config.yaml
n_layer: 8
d_model: 768
n_head: 6
n_kv_head: 6
head_dim: 128
d_mlp: 3072
vocab_size: 8192
activation: "squared_relu"
norm: "layernorm"
norm_place: "pre"
norm_eps: 1e-06
positions: "learned"
qk_norm: false
attn_scale: 0.0884
bias: "none"
tie_embeddings: true
parallel_block: false
init: "trunc"
init_std_qkv: 0.0218
init_std_o: 0.00546
init_std_up: 0.0218
init_std_down: 0.00546
init_out_by_depth: true
optimizer: "muon_variant"
lr: 0.00129
lr_mult_qkv: 0.7
lr_mult_o: 2.0
lr_mult_up: 1.48
lr_mult_down: 3.0
beta1: 0.95
lr_head: 0.00508
grad_clip: 1.0
warmup_steps: 200
schedule: "wsd"
decay_fraction: 1.0
decay_shape: "linear"
final_lr_fraction: 0.1
batch_tokens: 131072
seq_len: 1024
doc_mask: true
train_tokens: 903400000
steps: 6893
dataset: "wikipedia_en"
Each number is 500 + 25 x the weight over its row's rms, rounded and kept within 0 to 999. Layers, rows and columns count from 0. Numbers have three digits each. The size before them is the row's rms in percent of the matrix's.

# up: layer 5 MLP up, 3072x768, rms 0.105, rows 875-943, columns 480-575
# down: layer 5 MLP down (transposed), 3072x768, rms 0.214, rows 875-943, columns 480-575
up875 118:464526527511463512511505507417499509468511534514491474467486511514528521487485487513513519494506462482525538494466511424522492529528512505456467475472465459497497473560525471491479482445489511485472517502492521481513470487471566472536508481525475462510478509478486467490535476520511479514
down875 113:503474464508502516506518493497486461520451518510471531484548519525522509498538490503491506502439489485511535521516518503497482514496508523507491503487504547499498520504515506493465461475500527479529532503510508501508498460501523473513519553508495497422526519482515520517498511497514483490
up876 114:471455508474500487490478482515502504482485474502505490490523533497538492464505489502524492536528491501501470524476506496486539506473483461476514476569530455540521483515533492462487504493471509466491491503502506496522517483500516566515504522524501519543460480540493452499488524475499479474
down876 111:533519467497525510473511462462547463513492499494482492518442520448500529522492535484539487498531499462531486488534515540484527467466488495499530496509528529499517490498496511493517474499509505542517491547508492509509512478487483515508535488512492487470509508535483492508452502454523474551
up877 100:488485484490509481479491506480546519524481528486531455524481462540420490542498505476505539508471484516537542514500487518527511505563461488512465492470504550494479505503504535476504493502533496510461479456469498458493516488500502521503503497484515487489530510473497519450461530498498485456
down877 098:469503513503490539464465438503542517508542507537491492466468487472529510509483531481448523505437484490487474479516469510549455506495479452483484489514513506471563500579491503473515551471495490513518511468523464501510527443490523465530466470474471517480483454494465519476496508496492490508
up878 103:465472516507466493502499495517489518469531512473529523479525496514483504506460504510513499477475448465530504519507519509497515498477448510526477496527504518489506511508524541530485491497494493502488525512467512444540497509494526496498523470508492515525484511496510498509544526570516507483
down878 107:483514519507511569501496471551500484488517490489504493523522515489457523538515474510493500471522469521476495541480467488503469484484488494445484480539467483527455445473506525486477492464500494512528498529515516478504507464500527555485511509521468527479513524494511515504495465533522483486
up879 096:518445485520502504466503488499533519508465455554502497526499463488497474500497463479472521490470466490518504495501432523499539495477521445511492515478549505499472470548459495494536496471476478530509482517499511532453497516501521470502481481497491528519528520527502538517494506534473491499
down879 098:464474515496486516457474482483499519502485488495499485489457478518471533490543481473505484553502508479525474471537468474473490550471496527509486490518498480486468543506566461521485555469505467482515505463446529495474500478496541482490537469470512509472471513549540540528520530455501491476
up880 097:452502498470479492465506541452463508505519516499431512494540509517483465488508485460448496478458486516496505491421473518528497507527498534465487515520469510493500475506482494491476481485499499526499496503510508484468497571529516502531482523546508485519540524529532503502519501522465475474
down880 100:524500562497511521474505467498516490517531491498500499505520493517480489482529475501529491521412480503511504480511499481515499506519507566481504434534525497497499524531535479483496503508524486466529531511509503488511504498506459478512483507512508474520532488529508522508522510531534470514
up881 104:478471514494501492532506500520518480547514468511523482449518490492479493518483479507501477475523517478474460472516483505509497513455462503507461520461514540508467504505486467501493483508494528524507490498483497487489537505502499499456471509474483536499468511515463513528542510486539485476
down881 100:501533463525484543515474510501483555507508457510461489493484516471547495521542505494459514528466514519453495480478474488482479504478501524533505504466538498467502493497495497498493500490543490526484458482520501496495507488509501531481502469512473507551455537508517505516506500529457526521
up882 092:512536470474511499477500509487481482514465503491471525494488452512466512459495498486485506537492511529499490467539490505494507499533463506500485499500490501524506486505510500500503520502473529430516486512481527493474499473512494529513515502490502523517507495492496530519539548534534544516
down882 093:446491501504487511491485505459507546466472484529516487495474464525499459491511528532490530525502461473487512529494466478518486497524509491539517534508493529514541511501488512494509513474496526535469503521490479535477497518501456492479512474469501519490488498399449518559497482474508501475
up883 089:467470479536478493506527481491494507504499517477491506500448539503526522507509516502505467484497543506507489512523493533500487488537529473505493462529490484545492464507488486499534549534501526494503502478453482498496486529526492475459536465487495476499478476478507486531486480514494472454
down883 094:522474490531478501494500553507526487525529497491530517484495534482462495532510471488500532452520521483482461491510482470511452501458482512485512522534495500476518470480460473564474525482471521493512556522496506529524469507499516507508520462494518468476474510542470501492433485491519534480
up884 085:458492528466527499450497486501549503462491511486544533500520508507492515506528503547545480486523492511506488519498481471526497468510487458563502517519520505521498500523500500499445504486538545509475494470502509489471490512474514523489477464513472534471515457500508482510501522552534556463
down884 091:487494495519500480516509484447489500498510541520545472501487446488503501521602532484493495501489530505447498525466475495505523514493510482512506500498479518478466502516465500495476494459475511509480487499493484476483507470498527475536506509492488513449540486507552530535490486485470474455
up885 088:500549475480489478530521495512450507472510472536513508530497538528472522532511558517483521484511490490477446525533546530496481489517506490511454480511479524471495509577515517507499521527471495547457502477500493500523498531460498524513492483505514500521509477518507509498513477518534496516
down885 092:520497461467516533476496481475532504560510489511519513510514514482488464551518507474504534490521530474532530513464513538521485507524536474471551531501482480457477516508496476507520499505510463496491509509512503472548471438501518518472482492494516498479520493554492495530498472506487491497
up886 089:539531530459531489480486499512488458502508508499483478517468477513516497523510518483520488505493532501503500540516529518500512551493472507509489463472509503480511545436461534503462468518538498471454543548483483491517548506497508545491503498487477483522522531525527517469525484480445508518
down886 097:518463476506513501464495436541458481532473507468564440475527526516486519478510471473521540492491456503502486511494479508502506470497499521524507527508502488473476504504496499506530464498519531518495479509506519514521463504523537490458507494516489477499514544528472498513509514484536498501
up887 101:484465460514487502471520510456488530537491504498513492537511501475485518546497457514525521498507486525486531460525510573522503503508482533522530495512525542489507492510504481508519497480501505482519488484484504501529499499482493528507506480507527522517506483543500526485480499540507466497
down887 105:504515504526457501500477506491511544498434483510489472511502475493507494525508489492476579503550500514520480466451495496543478521476519547475509499530478490473548503490456449478477496474465511547508465529471519533585516444488522487506517511487480463524462549501470469485501499496527498532
up888 089:515506482532490471470526478505484531552534517484441482487547547504515493465505495491505462543546501497506512481488474495551550469511496462508517548505538502561505557503513501511534492475520492494505566492481495468471519520480508476509482477454553466481530475491531511491513523487498474493
down888 090:446447504503506465479475530455504514505460491494532482533536517468509459538478478487454459495504492491500475475522555511531501511515537467496525462466492513542473498491477463492490506534477496475525494483515504526487532539440453496481521514513519481491519484456528485538456463460542460516
up889 084:513505469492471540501500499500505502511538542481483497549494513511504507478511450494457484453503516486525538494495547459529496485499462464531513501454505527501511471492520539470566513505534488499501506492488579483534510527521500472502511570496483466502482478529489487497499513549509554471
down889 093:497518466511479528480477510446538510473519526505489482442522512491515494502473510507516469521486534498514522497492478498459479509485498540532524498503548464492467485484513515488541489455512554491542521501524476533538511484482531491485465474513479519481486493483511504472549570499475483505
up890 101:474512533474484479474536483487454470516532456486457510502539501526532488543490517469495495489522506495533537545483499473453483512517476525534480485480482519501467524510524492484503490531504487508465470468502501516517530499517479488497498474465483515478505500506490553475508536494481466469
down890 103:498478502495525534496518474526485495510493480456491493512496512545498528512511492456537476502444482474501468463519526536527480495479522533532517484497443479538470469502521508497497523476523489490460473494510489505445492545515496501438498518505490498497492511481508509471484513475510500514
up891 108:534526500509520518492492482477517509488476518532455490477471512503500538472502465489490474512527479491503499496525473497470523504464501506486490517479506509468454549456465546461499494501485466491497484426534509440539498493478505518506483566503477525476501496537545558532478455525467500498
down891 109:504500515466535517507551459496517491474489504472470488517466482500504463486503527490491491561564516503530529523538444522472481515501495515537497472458473534509449470498521510477528525526500476537484507478562461506433486544509497500488491546489525476491507499500542507527476517522479496545
up892 090:464489511499512527515533474510510482477494526487479487518471531514498504512510475519478512494523506462479531461471472523508510495557466473509509513480524507487498482483472511524513506497518477496533526500486455461456506488533584544471503463533502449510496522522487521473474471523530508526
down892 094:500501472511519492452512489496470516478554548506508521522542467508491500495476472544485525511491512495517474483455547498534488470548519504497529499453490513524531530556528521494508527499481497540508491500543460482501487533503481460476513494483529481489514528515481523505471449497540459483
up893 098:517539526495487534512506515513537520500548488532516495487483509479482463473480470530487538486489493478485470500480520522477500497470528476486484472519496519500475442461518549525500483523527519525534522469498543537533502519497496520567497516529499485510481507509509511470481510513490481510
down893 092:471451460497515502549498494555552503519509521541483526504515488534518533512512498506537492479545502491477491552518482492503474487506521508452517519482487487490511518488514463542517483527470508522475504519452505467500509479485522486514485461528498475453485501501495512516521473533508544503
up894 102:531521465565534518472498456485511528485532479475492477486504450569495488485492501506513543481512492504494532510501499508525529503502510479521502457472465516503477523477514526526521508507478496478498437489491502508483508502510474495472504475465559506491479510450519525483513555545502437499
down894 097:508543450514488488475465517475475472560548502523510536464515510479515461464513475507548472528491527516554483522428519496514483483548481515485498490463483517493494485506494502500486522494464507512442491549491489449493545456482524479469540482467479535495511485495509524493486504476538472526
up895 078:488527492493494509517484480514541516483499566519500476519487505470514496534502487489502523508507484488497521508498489474524513503498477482456511544446499493428501483508478487481508540522504513513520541508508477497526506539508474485481523470503484496548491507478489485467486424465504502473
down895 086:490476487506513529494539506474487447494500491448467467449487487470472481495494478451475487450495524513504532537507505469485508454513460494528466575469493501517477522477512540470465493528520533480466476501464529466479492540537540521466483504530491556473504512489553517486520531512483485483
up896 092:468484481485496498497545495557493494524501529476483461511494506490478473543480460499470492473474560500512513502506455554530500496499532494492482497490474514505471524494479522469505496520499487516460493487500524511495462516513488480507473528504525547500494514495488518468523476517488527516
down896 102:470527497486508490511487500538546510496507483486523468483534525478502497461490549501497493466486510534507549515513507507493499480457501582523537500527499537551461500484460507499521510478495508504473528553489481508460516495527518487518478487477490487535484496527478498481536475482511500491
up897 106:515512497499478550510485502499490490494497493485542477529512494512471545519489527517454535525512516478521525471510453524474505507472486509527442416500509526482507479459517484485535495459511498489536500512475529532485506481477522499505522501516467548507521491515504512519491560512526504462
down897 107:530465495506475532493512518501542506504520485541491503516511503492484498517455552492501471483521487492487470485556512535489484537530571477503503491511514488491528503502522501511519493466491536468517480535507507469504511541472466518496533481469466492525508492533485517496501504498487533491
up898 094:487466509512465510507517487465499486496496535502496494524494435475494489473504460481494525488471468501520519515442482488514528469525475472519485501487492501486571541497459485511490504474493502530512477526463512538497472518454481518498486551492499507459546467531533479506500509500516456496
down898 098:532486544498517495539465514473486459449519552491519485526516472516506445555512491458515515478458453465517479509501470499481512513510519500514523474484466529456475499512458508475571486537474492501490483490464515494517522508469510550512482536485501528487531506505458482465514548506482501484
up899 097:494507485446503487518527498482492488528465490516503464524498472544481512505502524535526549533491504535469460509507493548509491526487522486496480472455525574491493485505484486501588471477474508496512452519486512500529537531502496484486565472529534500497493505517511525492461540495500455500
down899 094:494500514490506514488495512540533525493478508504516501469475505530480477558539535501490552497500490509509536503501512506461536482491498525479484520538448536518529477544490525497528495474525524513471540491511518517516511518516453527444451550446487525491531507512502466494471519468468492459
up900 096:513467518532495537537462544465474522503498470486529493492479525483504527556499466475518500543533495533480539505515494491469508501508507475501516492469509537466471504525498471504466522503495504505485511440484483494500450465509516499491488542515541456492511521520543512553450521545483524493
down900 093:502462499536488484479436512496486467568536503554484484486468486460495490493489497522494539475491526500468484505516457508512540519500529492519505535465507486502510512514482495514499524526509521500468459471535458507470528489476526517518545518527506514499487506470503475487535493543546496470
up901 111:483501487462530497475449513569523490507523506511438527492486524498511506502507494501516459491545524536529520517487491487477514510529522520477505511508504486538474491509450528509501505557498509517500490505505521497518524500509546522451501469483493494455467452516530494513460500512493472526
down901 106:483485462499514460475499499489465472507497566472499519455466527495492486474529534530507503488480532458519482517503498486530472446469463475508478478539546519535510486515491554531511456516509496505477486495488516523511502482487498523504480474520472476476498505482485487507434504506473480442
up902 106:505508534503537535505470506506492519491480501503504497529461511549571523470495467510533488534514464534501486548474499517513504445514499486533508536484538491469562500514472523489494493500478473506443540522481547528535525485494470514573483518533466487523526476529528502529505526486479502497
down902 107:509506537503496514509499560472495517490526477508461518489442501502471485514481527509533555483494516491531516511510516509465526501519534506518516508484525532514499462550541500507507531509484532488487509482500491508503533456508513538508512533454493494523485475525511504556484551506486512472
up903 106:452472505508494475508459534491510496456503499499438500505515508481517503507499505481451538485469500510522506540464499499499464524518494503527498516437504475537481520496565478444524494546507467494527469441480517473522511494527473505473511528492481513492519509495512527529480452472513489480
down903 100:485536482549437530499480530480499447487510502524523510443491498491524482474538489514495477514467480465472484486529569477483495481539526506503531529487561501474530524473492523489506484490524499517456449506543499552494524498476457510512524525507502497505469484497502461527473516489464540497
up904 100:479535508504487499510511533534491506495411497510513530515507523533497477492475543529515515472512496494532503435462491540510513559531504517502513473493477513538532543454501490529488488520515472479505504497518488491497495489485485523505486531478490490521555529505508487461512543502508514515
down904 103:507444520484456480500507467525481523488481507540505476446524498492473484513495506495507553451420532464519490493479472489443506486525469520511471489489473487492484539493473479468447477546497545490558510507495465485504494497489508510494466518493496483456510499477510497471492501514497500503
up905 113:485495519480534535524541466469480481496514520515514493507511481463482433524487483468487531516470477515511504525513520487478503484513447483493524515488514504525478500516444506513496482492518493477504523479558505487473467517545520475472470499487477477500510509513546479500521523500477489514
down905 113:504473476463471513493531488505490482486470501477542494547491505490500481493482500466487509526504481500480486495541539535486485499519540491528508503445559458493503493477470493460484514477524521466525516487500475462505507472511495544547529515510492469513465513501502507468478464477527513486
up906 110:524523500520459510591507531548528531507547513479494529489508530488515450498487494506519470491488454470497514499490517462485492508450475491512519483504497515550461489482466495521504481482487466472520491488455517499532525506559508484476512510529495486531498521500493499494536525501490527465
down906 107:518496492506510491529502529507489489476489515519523495441465522487536483508524542494503496531506523501471478469490559495471483498473468472501535513485485448462514499534453478500493466469504443473548507499470532511480490487527492500482470539549465478536475481473505447484471479527521512495
up907 098:482540450466496520529495514516484538543498454546440520506543485502504524487496498513491486464492497491489531516485493514520523498463507531522503495475538497446509488506445518492583509492467484515530519495505505457500530490519505514435496527502516498511499487487523524478480507482464492514
down907 096:542510481480490532460517507494488493517515486535515511496523494530476512471530556506518501482550525489449473499512463481500523520505463520485496468495446499480492515510537477460470478500538504458518525497484504515478501491517544431493499543527515513509491476482482459471485494491505522464
up908 097:462520456477508497477494486478528488500491502494503497472507528489529505488452533546517485458486475474484521557544524513500483538528550497489512492493490520498503480548524509494496428487482520496477500525488538484525495497548465541535535515509522523561518469529485535521494490487470463494
down908 103:512500504519497504492492529524484507484517501488505512488498509485449470479533492515476459474548533489462506488483513514501491488494479491452555515489469466553471496502482509519452508530482519514521459546536461534514503506523509475476490494481468478466532530501531504517491477518463464504
up909 103:489517527484495493508506482501457529488460482508491519491476509486508469501518495476534531513473483508474469565497504484486485522512492454550462525516495501511542502487466467526487485493500533467491503467465486515519487493507569543479510551501531426527527515538485530486520481488522500493
down909 099:511454494504511522480517485503461514463489475527488540516545508524495533493514503524485517514508473483458482496449497489480494485572492471492493518513499484558505487513461503509470449509472507524510491452517483481492490500525527498568499511473507531482465504490500508511506464512467539509
up910 100:484479551503513505519508558498459476542449501510521481477513529493522453506474481482493485480493484512465485490436500544476497476533477452492433500499506481497544490504505467479533507492522471531493598484476485491502515535499526529537519497515491500466505483506499477516518475512443492497
down910 100:483479499513483545459515512527552512540500478512487474504478456480426529504546505484479467483545481501444496458478489497494501493500521485470525447488481513477512538464491506528534497464502465493521492504511538512493496520500494500531500461490483508484465498534503526505552507481531486511
up911 098:521475497507515507544475495461521499474480494494503536530528471471498513461488505473496498485512561527493529507517506495484432472478521536524493531511513546543503488497504484560523531497514500523531521525512515457498515489490488490505523487469496550538471461533491512540520483491487465497
down911 099:504472520517484488528497527479479473517488486495491521487485486527488492464508534477533484488506505496459509509532498517456524488505518524511494479530524475502499515519470492466511511491523515556514492494524489476432519445488479540504471460497494508487524531481493519479514476486453496550
up912 100:487522553504525495476483508501455535487542539501423493484492553483506454470483475498523485523528516475442445526541468455511525488524479517506480496536493441530492514535498547512473504471456500511479518458487490516485501522496491489462466503522504514498502493529534480526504506496509531491
down912 101:521481509522522498511464461512482458488519534546497514518494515483449513443492530537517466486525505532498487541503469507473501464482452525508496508493479490472468485540487526487501478505520503534528530481510472481546507514505508540503513506532516500511489548463513492516502482513517476513
up913 081:468460499562513491494521498480536493489497518498502512516509538494482506497467469505537493536509546498487489503470486487511479520487495464511494501515474501519511477491555539492490517505517503466493503504450483529496484504495532482488497477517482496532505506508486458510488495546455487498
down913 091:508461524487528455481543473461498472508511454524519484519520533517483494476518462481527507545503497501476459475544488477469505511476529488510517508529476524497521461478531530499519501543484489472494511486527537507451533465470507520520557509458500474497489512492494512482464512524466523525
up914 108:495462503510466526485457528479499533518538485482482473533513527467538506492475554504478479462508498506509452517533501518510468482489516473493514501509497529482473499525534535506527489532529498501492503493477488517494502502490471526495485479440516506500564494515471558485478511512458485440
down914 105:530455490498497470519470493542504506515487504518508495527498493504521481519499507469479511498487523519501504473502429486470502501506477489517509537496476565495495475549504539453475535493510491439495535526516497491501501512471476474522497508496495486501498504515471461521537472476486502504
up915 098:464512493473491519569483522492500487531488547522506479492484495531486506475507477484522476510494497456515515488512527475499490492492545494521475508513477500484507498489466517473521514521523521471494504528504517524526488485523465511514500479495514541477532486535480469509532495473513501497
down915 090:531503487509508498515499457539464547481503541506526481530482513515506515457568533488483489510497527495495446535510527506469513487565524511477486539530497488489507528492537485530496477475483501496468484512499450556481496475547527500507462507490448484464520514503485453458493542505501520493
up916 114:545519481432459473494511532499513522518478529521515530508500539477510510518503510536472493533573462491462508515535500557482516524515547494475499509446527498504531499543495506526485510529539464525493482441510472486492469541497514509512472515476523507513509456503544492505534529546510468503
down916 110:493520520488505512487458537470468488504483489533503533475486513520474492495506504515480506474422524504510513520468476533505465518509550522492502458516468472480457542518498507510509500423501461514490484529467498517535480486478492484516489504478481477463501505512501510500519484497509576507
up917 100:519499490498488514513520517508482514529480473509464504475517532483534520477510482502500511507493486530504452477478544475515518480480498488503529504464511487552502503463496495550473533516497482512477488501546502526427505488520542489451471516469537544519472494467509508487534475479485449522
down917 102:524502443509470477472475488497526514483521453523500525458482504505465507467552502504481547540540494473491515551488511503527459496504543511492519511536528533537483495476478481501449481488508513478516468471548496507464501470427546507520522515504450520511540511499496524528500483527526516503
up918 116:445455497506511500510500504478515546510504493494450531482493484515494510509457504548505511513486546485479495481495490512499521482465518525491515482510490502501514479509512487466518497461467477527499488507525483522529442511467519496503467453473519494504500490498521543511431485482481524446
down918 114:448453506470495496521472515504526541492496494500549499511503503517483463488518511475487500501513499503473495478492486463532524484498496545506531510496507454452480506468534490462453518480484483495511508479492524536561499496524460525486480478468461494508480527522532516472534505534486553541
up919 107:459541513464474534497506503524497511512510504503509469458470494507515504461498500468467487535508461503503563471503456521529516494479455516507520490547508487493466480556509484529484508532469536463465487528534477482525514499515523494520489489524508517468502431476523479493513527541512480509
down919 111:531484550518515485492519482535499530491479477479532509513474468506497504467499523510479492502498519490474543489525517529526529519461458515479510469496442497481504501535477466470522506511487513543492499482450519465475482531501488530488503487520478515518435484472455483511473502528498535497
up920 113:493473549564501490471476559512509498500478523491508453491497518477516502504515516487502522522501469497513566529543519487456558491472502490505470447515515538513478514472554499456472453501517505486542497492508548530501513488488520509475519578537509477527546514510538510521502545507437531497
down920 105:510506509538493526516452460527510547507443485497525505518491503540510473497505501461532510517522479547512513451539505503495513518474482511495449464501493531454477475452452493477513469497481498530498485480471512495480512532529518478529510477543544476465502464546482511500493480449520520511
up921 109:509547527513482474475473529489513484496513504502528508533478507466533462514491543541485476488492482544507466514502516555501533485489502496509525501473464517475472510530491484475557473521505465481556537449512514510511511496515532480486527515467497501488475475476506492505505470491508516533
down921 107:525485502483480497472478515524490468565496481486495492477468464504480448480480527491496480515496529460542514483464473488536490531470520533504539478499528454483485497539499524530509526548510439522516530504495489535520508537525509510506437488501491490500512490463520451475447479455521513473
up922 102:485483481518467475476488569510506505490471540484495501521482490483484457472486507553477493531474494570536494522475544508512499475538511491532504501529546473462499505521521497457498483510508488506487516512504452527488537521518475528518524507490543503494496498502457462511540529491524490520
down922 094:502477512495460518495515548463533504521477523516496538520484485520531535477473472473509498468486559529466463495492525483508494488518560484516519495488459491487469486462538548521444482513498482489503516492464500497479499446474520515532458508474500485484474487488493538524530525463467493476
up923 097:508506454488511463498498494527528526517484504505459458494478521503510506495503522473531533510503492526522567503512512513522496542503463507501517524509501517524525474528492537506517465542491497495498527480512512492512521501546493551524511518474529486468498487500512497497517477463477522483
down923 098:502470505512524467516494481466452503501477460505492491457506501516528508520529501513477492515505517486506490501529476499555484506497485485500499513489489476495507478483465503462503455472481502492495505510512484499511566515519541544488502495473532496510489474444502533462482477478469519474
up924 079:515511503488513550498525477460509487482504511464474508457509491520500435487510467492504500523495527488488456484519500484461509490512519558487515469493532495543491514486521540523497489488543524447502496546501507447502492491495488521500551545548506495513513537496513540463472497503486498477
down924 085:547503547489498522521468489516498486529512503470494538469522544515516517465507524482461471508496511476513507496483495507491477504490489522485483524534446504519518500517549531540528489549462544474484507511512576492475472476495474493510495469526553548472515533511541545506510483506505494530
up925 082:451502490529503469517504471488502454488499515489488492496494481473503537512470516514505490511526490505462497503455486540532531506534528533494490480500500501567528489477503524512467401477517488504500452495492513443476525512457504528486521501473485477467480474489448535505467476564467541470
down925 083:493563472489472461506519520500498469531452521503476497464479407475567495504491486518504487477567477481459512562461524493493497503462492472552468518507484451546510529493470524515516499540532469485469494492549504472507535495471518471472488493506483507535502503498534477494515510501491520533
up926 093:509550525477491505498510499504521485532504469494512477494491481502525453468428462499521487501467512530481486530499536492456468527502505527500473465523510504498498486459528507490511484532534494484489528498463504493509491481505535505478483499487471467474537496497538524480462528514497472531
down926 095:478499491527517488488525522546497530558497497497515485515523507532440505467485557477477550543491514471493463454491545489555519475542483502494486493520473492473498474486514519506501521471504556517541499515546506472479491437528475482534498510477508500450489548462469470463494512536585471491
up927 101:507509492527504582490517482519497513485495498518514477526496505529513475537523466524500461494492484498513482487463491520491496485499498464493479510511479516446514520543518500476508513502521517490508486496504503516459490438546527522485469501509532486493490529503529489526524497508469499486
down927 099:456511525538467504482504516476512518503507455488481438508464488479501520465493514505506477494485449475502499535456484509517526495535504442515523554475536484482447466482519496513506479491485474526504520501550544490440503501497529478493551523506501502484484498486507485488503446513487511496
up928 082:496528481484522487501504485511500480476518479503506559520473522502521471506519502528528499452529544561491535476545507560507570517522529482490478461481463477540492494500470513474492541463524535489542495487469489510508509484500508466496478484481470468514504526503524507543477461510483538492
down928 089:556496512479506523486459493525482479524483561470489507505508501500499505512523514514514452516506536509507480542562440512503470522498503484506501501477502506492508490481487542493544505485493477528532493484519494503514527543515503480532506468505494485522489520478526495505496491501528509465
up929 115:488442504456495491505486542487457518497476499497480495516436526512480477516500451501510495514498458523502476465462537446509507474475554472509480437516514448474492516523519500487515526467499507462505483463484462540507538449492511501497467561503475556473497504505490477504510492468470502461
down929 108:447478454495511518475522488491479495454488501459533497518458520451506459527502504527454545488466510527505515502485517518509497544510466480528480495483485544493479540507474494518519464497496549535485523489492510510471526496494483576505494459514543506473469532481519474519519512417572522470
up930 087:519475475498495528524479477506474488533472518482492516436485480477535493475462499509504501513520558493511456502443478513500483516477513475467499489486462450462488478480537490496507534499528488501473552456533495500481494485512544529487491531497502555489531521514491512542487524455465497474
down930 094:471519446475467450506504565541506522481491501514490518468486478541510493492505518522523537499512498452472504476521491517512497545488515509502540482486522492506536527473528503470470512464490498494505527483468465571450505511495495429475516484500467504519499490482490494498535520504506483505
up931 099:506517484526468507491545523522516511498480508513505494463478537532465508486524473515509475514516500509483448480508519472511495463519456502520502491515572552522493464518482543483508457490483545472492488514505472550519491508524487451527505521484504468487505503451512496496529472504513488541
down931 105:480539483421511492506487548459475512503522532525498494500512487495536490495511489473508479508491487491492466534495460495544527495530456505545501502497541541531483455485475511490484518536500500442487519503484509505489495514555482514507509489492513490518474477498494500508493487458524531540
up932 077:516537475496547489517499508488494512521469466506482514521535542441498487451479498508484506525506451510516492501537519530507469503533550525538485514490483550536449485498505544510478514513463495533459456455510516450482488566525533498478574465570536491483518511479513551494476536476524502519
down932 075:543459511451519511472510527509486483462494495494503501515521517479514456526536500474518464487473494510497456473482460478484520530513509489478504521493466506490524484500480512485522518534512505505459491521446526500483500494500519504462440502519520552493486504531506509496494531503503483506
up933 110:507492510504460467504484529536452489504457574504481473496485492547465471528503502484508479529519480510479444454506459527467500531485473501510492503446547485511490567494500501531524497496471543490516533477468518470494486519501479516511547532524479519496480525488485514495453505476503537540
down933 105:512468536486484493510490493528492500522488471493492521477534514467507481513513476509480529483456502506483544458529464490525506520510514496511438494460528487483496493531510492499523495506485497504538485446445501486494506513446499506502528516544543512463515477518521507516515514500505563518
up934 103:487517559540536505500561510489500498478484520446505454498511475568492497511514515517500532522497491484479496489512496434503494481530479458532480528488466492525486507527510485545531461460498463495528498532480486510457490444496568516523488470511479503493482469504511476525501513492493528477
down934 105:479518521479500536530503482448493503487506511445504492473492508468540507499544464490471517545516500465493528524495487478520537490515507478501464491460487463508464515510522488499510513456455468519526555466524500512498477522548507522499519544486499509506516518503501492450529506532558498492
up935 092:528472525516513468501550522512517485482529484476453484538501498512465495502502492533505482516490516493468519491516528507536502490477515489516520494538511491473527488501500513462550465478506509468504496509480502513535526527494491520493505495497527524479542524522485483513488526481496505485
down935 096:514483492482509537480483517489502495520488489475480537528482505515499516492482484513504485494513523498478492513515494522483460503472499495447511544527506448523512519494501522449487560466465530475510484520480523540478472440524531476502499482487487498527479458500519479511495494508534521514
up936 095:510497464498545523503490512483523504475485485486517500483491519506542515535492504480511480533501497530496502486456488474527514484484490479479508491469501497513465496520470527505457504515486447499478482503472435507508477494520513471502480507461536535529518489495472455541463476498499449495
down936 103:535479448487488459518452499528446500453486489431495487462480498513516476466529487499496491513474494517509541455476542539506485461482535482453520504479503532525533520517503510511473523539491477495497490579499541507532478531479509479508509533486472497540535500552504507549521532497471503456
up937 099:508477489487483484457444502472544554506468480539542495472485485534488460478483506490515495492531549482498494487458501531515530547524517503499510481525482505521502508488542472494484489482498497499477520476532466505479535493473485498486469549477493491518491481464513525526515521485494483498
down937 100:512525501467472514428464481494467461430523535514497530494481481503497516478500488490494516524489517529491553507476514501521474480482498553545528494510547511504511511515494468493534479513516484504452529451527527487520502511491463483501503484544487507500499508512480506478536469472544500521
up938 100:519498500470475499511506482449490541525487469506484457507483487439499519501526516503506489449477480509489497466519503523510502473478465530535521523486500530482533510474503537530538496508492510566455500518479536500481481500491520510494480520504450514495542521478494487473510495494479509505
down938 101:526567517517491499482550472499487515466479525478497489495499454508526541514546502510512527487516507494495477516486520529528473528470512532468522484540497507432468490474527516509472513435535488523515509501487467491504511425516468523512488459510493478520532529494518494486460504477469527526
up939 096:536491492517471488524485513506522483476505525518511491540517526520520532581504481481509550522495489526505517484492480472498505510515512512482452486538531501550488519512507523480522511467478506474525458496506475484518480557504484505501507478503458524520532531499469518527547521454442531445
down939 105:527534502543500528507457536462450523528520495502496526475513530488508512483494474517500519499523511524563475549490516490506496452474489524483499496507507515481526475454514511496491519499492448481492527516477491473499516514510485478527489473499472493546488572493482524488501525536541476496
up940 104:483452502542490494483458482511462472521491541459535515516549475509505514509515520508485509486535477525487549529506556530473453469485487506505473489484529544522504514508479500474528504461524554510513488485495459496521469485519547475484506523483522514496515494550501448520513470508476478507
down940 104:481508495479505454545490491510496494484484511475490522511476471505492494499482476495515483489512450514493456485483489448513516517504505512512451482513486479506503463478524529512555477479515498512521485484515516521549445502528499487474506493487504516489450521505548495517498514496515531491
up941 101:512514490495483524497509514508528491482474495483508523545493518499518504478509464491531523473476476476518491441471510514459518469465499514510497493541512457504474487534489578541467530524535507486502513473508554475486488514529515499516522467469523450477481526484503500499519517506465517487
down941 101:503501505506488509530463488486512497487506505515492476520514482488513530450490474479503519480543484518503497513513458458499532496507505487487451497501502528497533474527491488524465506544466460534509498510479519510529495502547457464499522489507515471495486505481496463521565524522486498511
up942 104:496510445524518495476504502469485511546534511523522529481471523520484494474490480489486478487457480451515492461528527534478518502530526463536449552495551528466506508475491513484531519494546528518512499464496518490515462473522517535535518476542509499444474557522509546591491548477531489494
down942 086:522480517469518488510464531450539499499472537479483544516503480482475479520496495483508519573507516536532498521511510523498505507483558483492520514456511529543464443494499525473476483507472480520536475495521508461462511493531466529508516489488516491517501514509505455454524536511512518496
up943 102:488494527510497538480525503512509507489500489518568497449527466460525512461503497494509486527489530463524493497469495508472536467496484497529495470493491507499538512495502545495506500551511493475521481510456451520475491499511485518471512495516488527526523545535475526575532548520504505489
down943 104:486522530482537502478468449508532549507508504543474498508501458460486532521494494506439480481527532511488492526472487509484515492524487528465501519476523457503474524537509499501505550477500508468503469531518458535494499464506497512472491511505502501479506491538514457482488491456516540486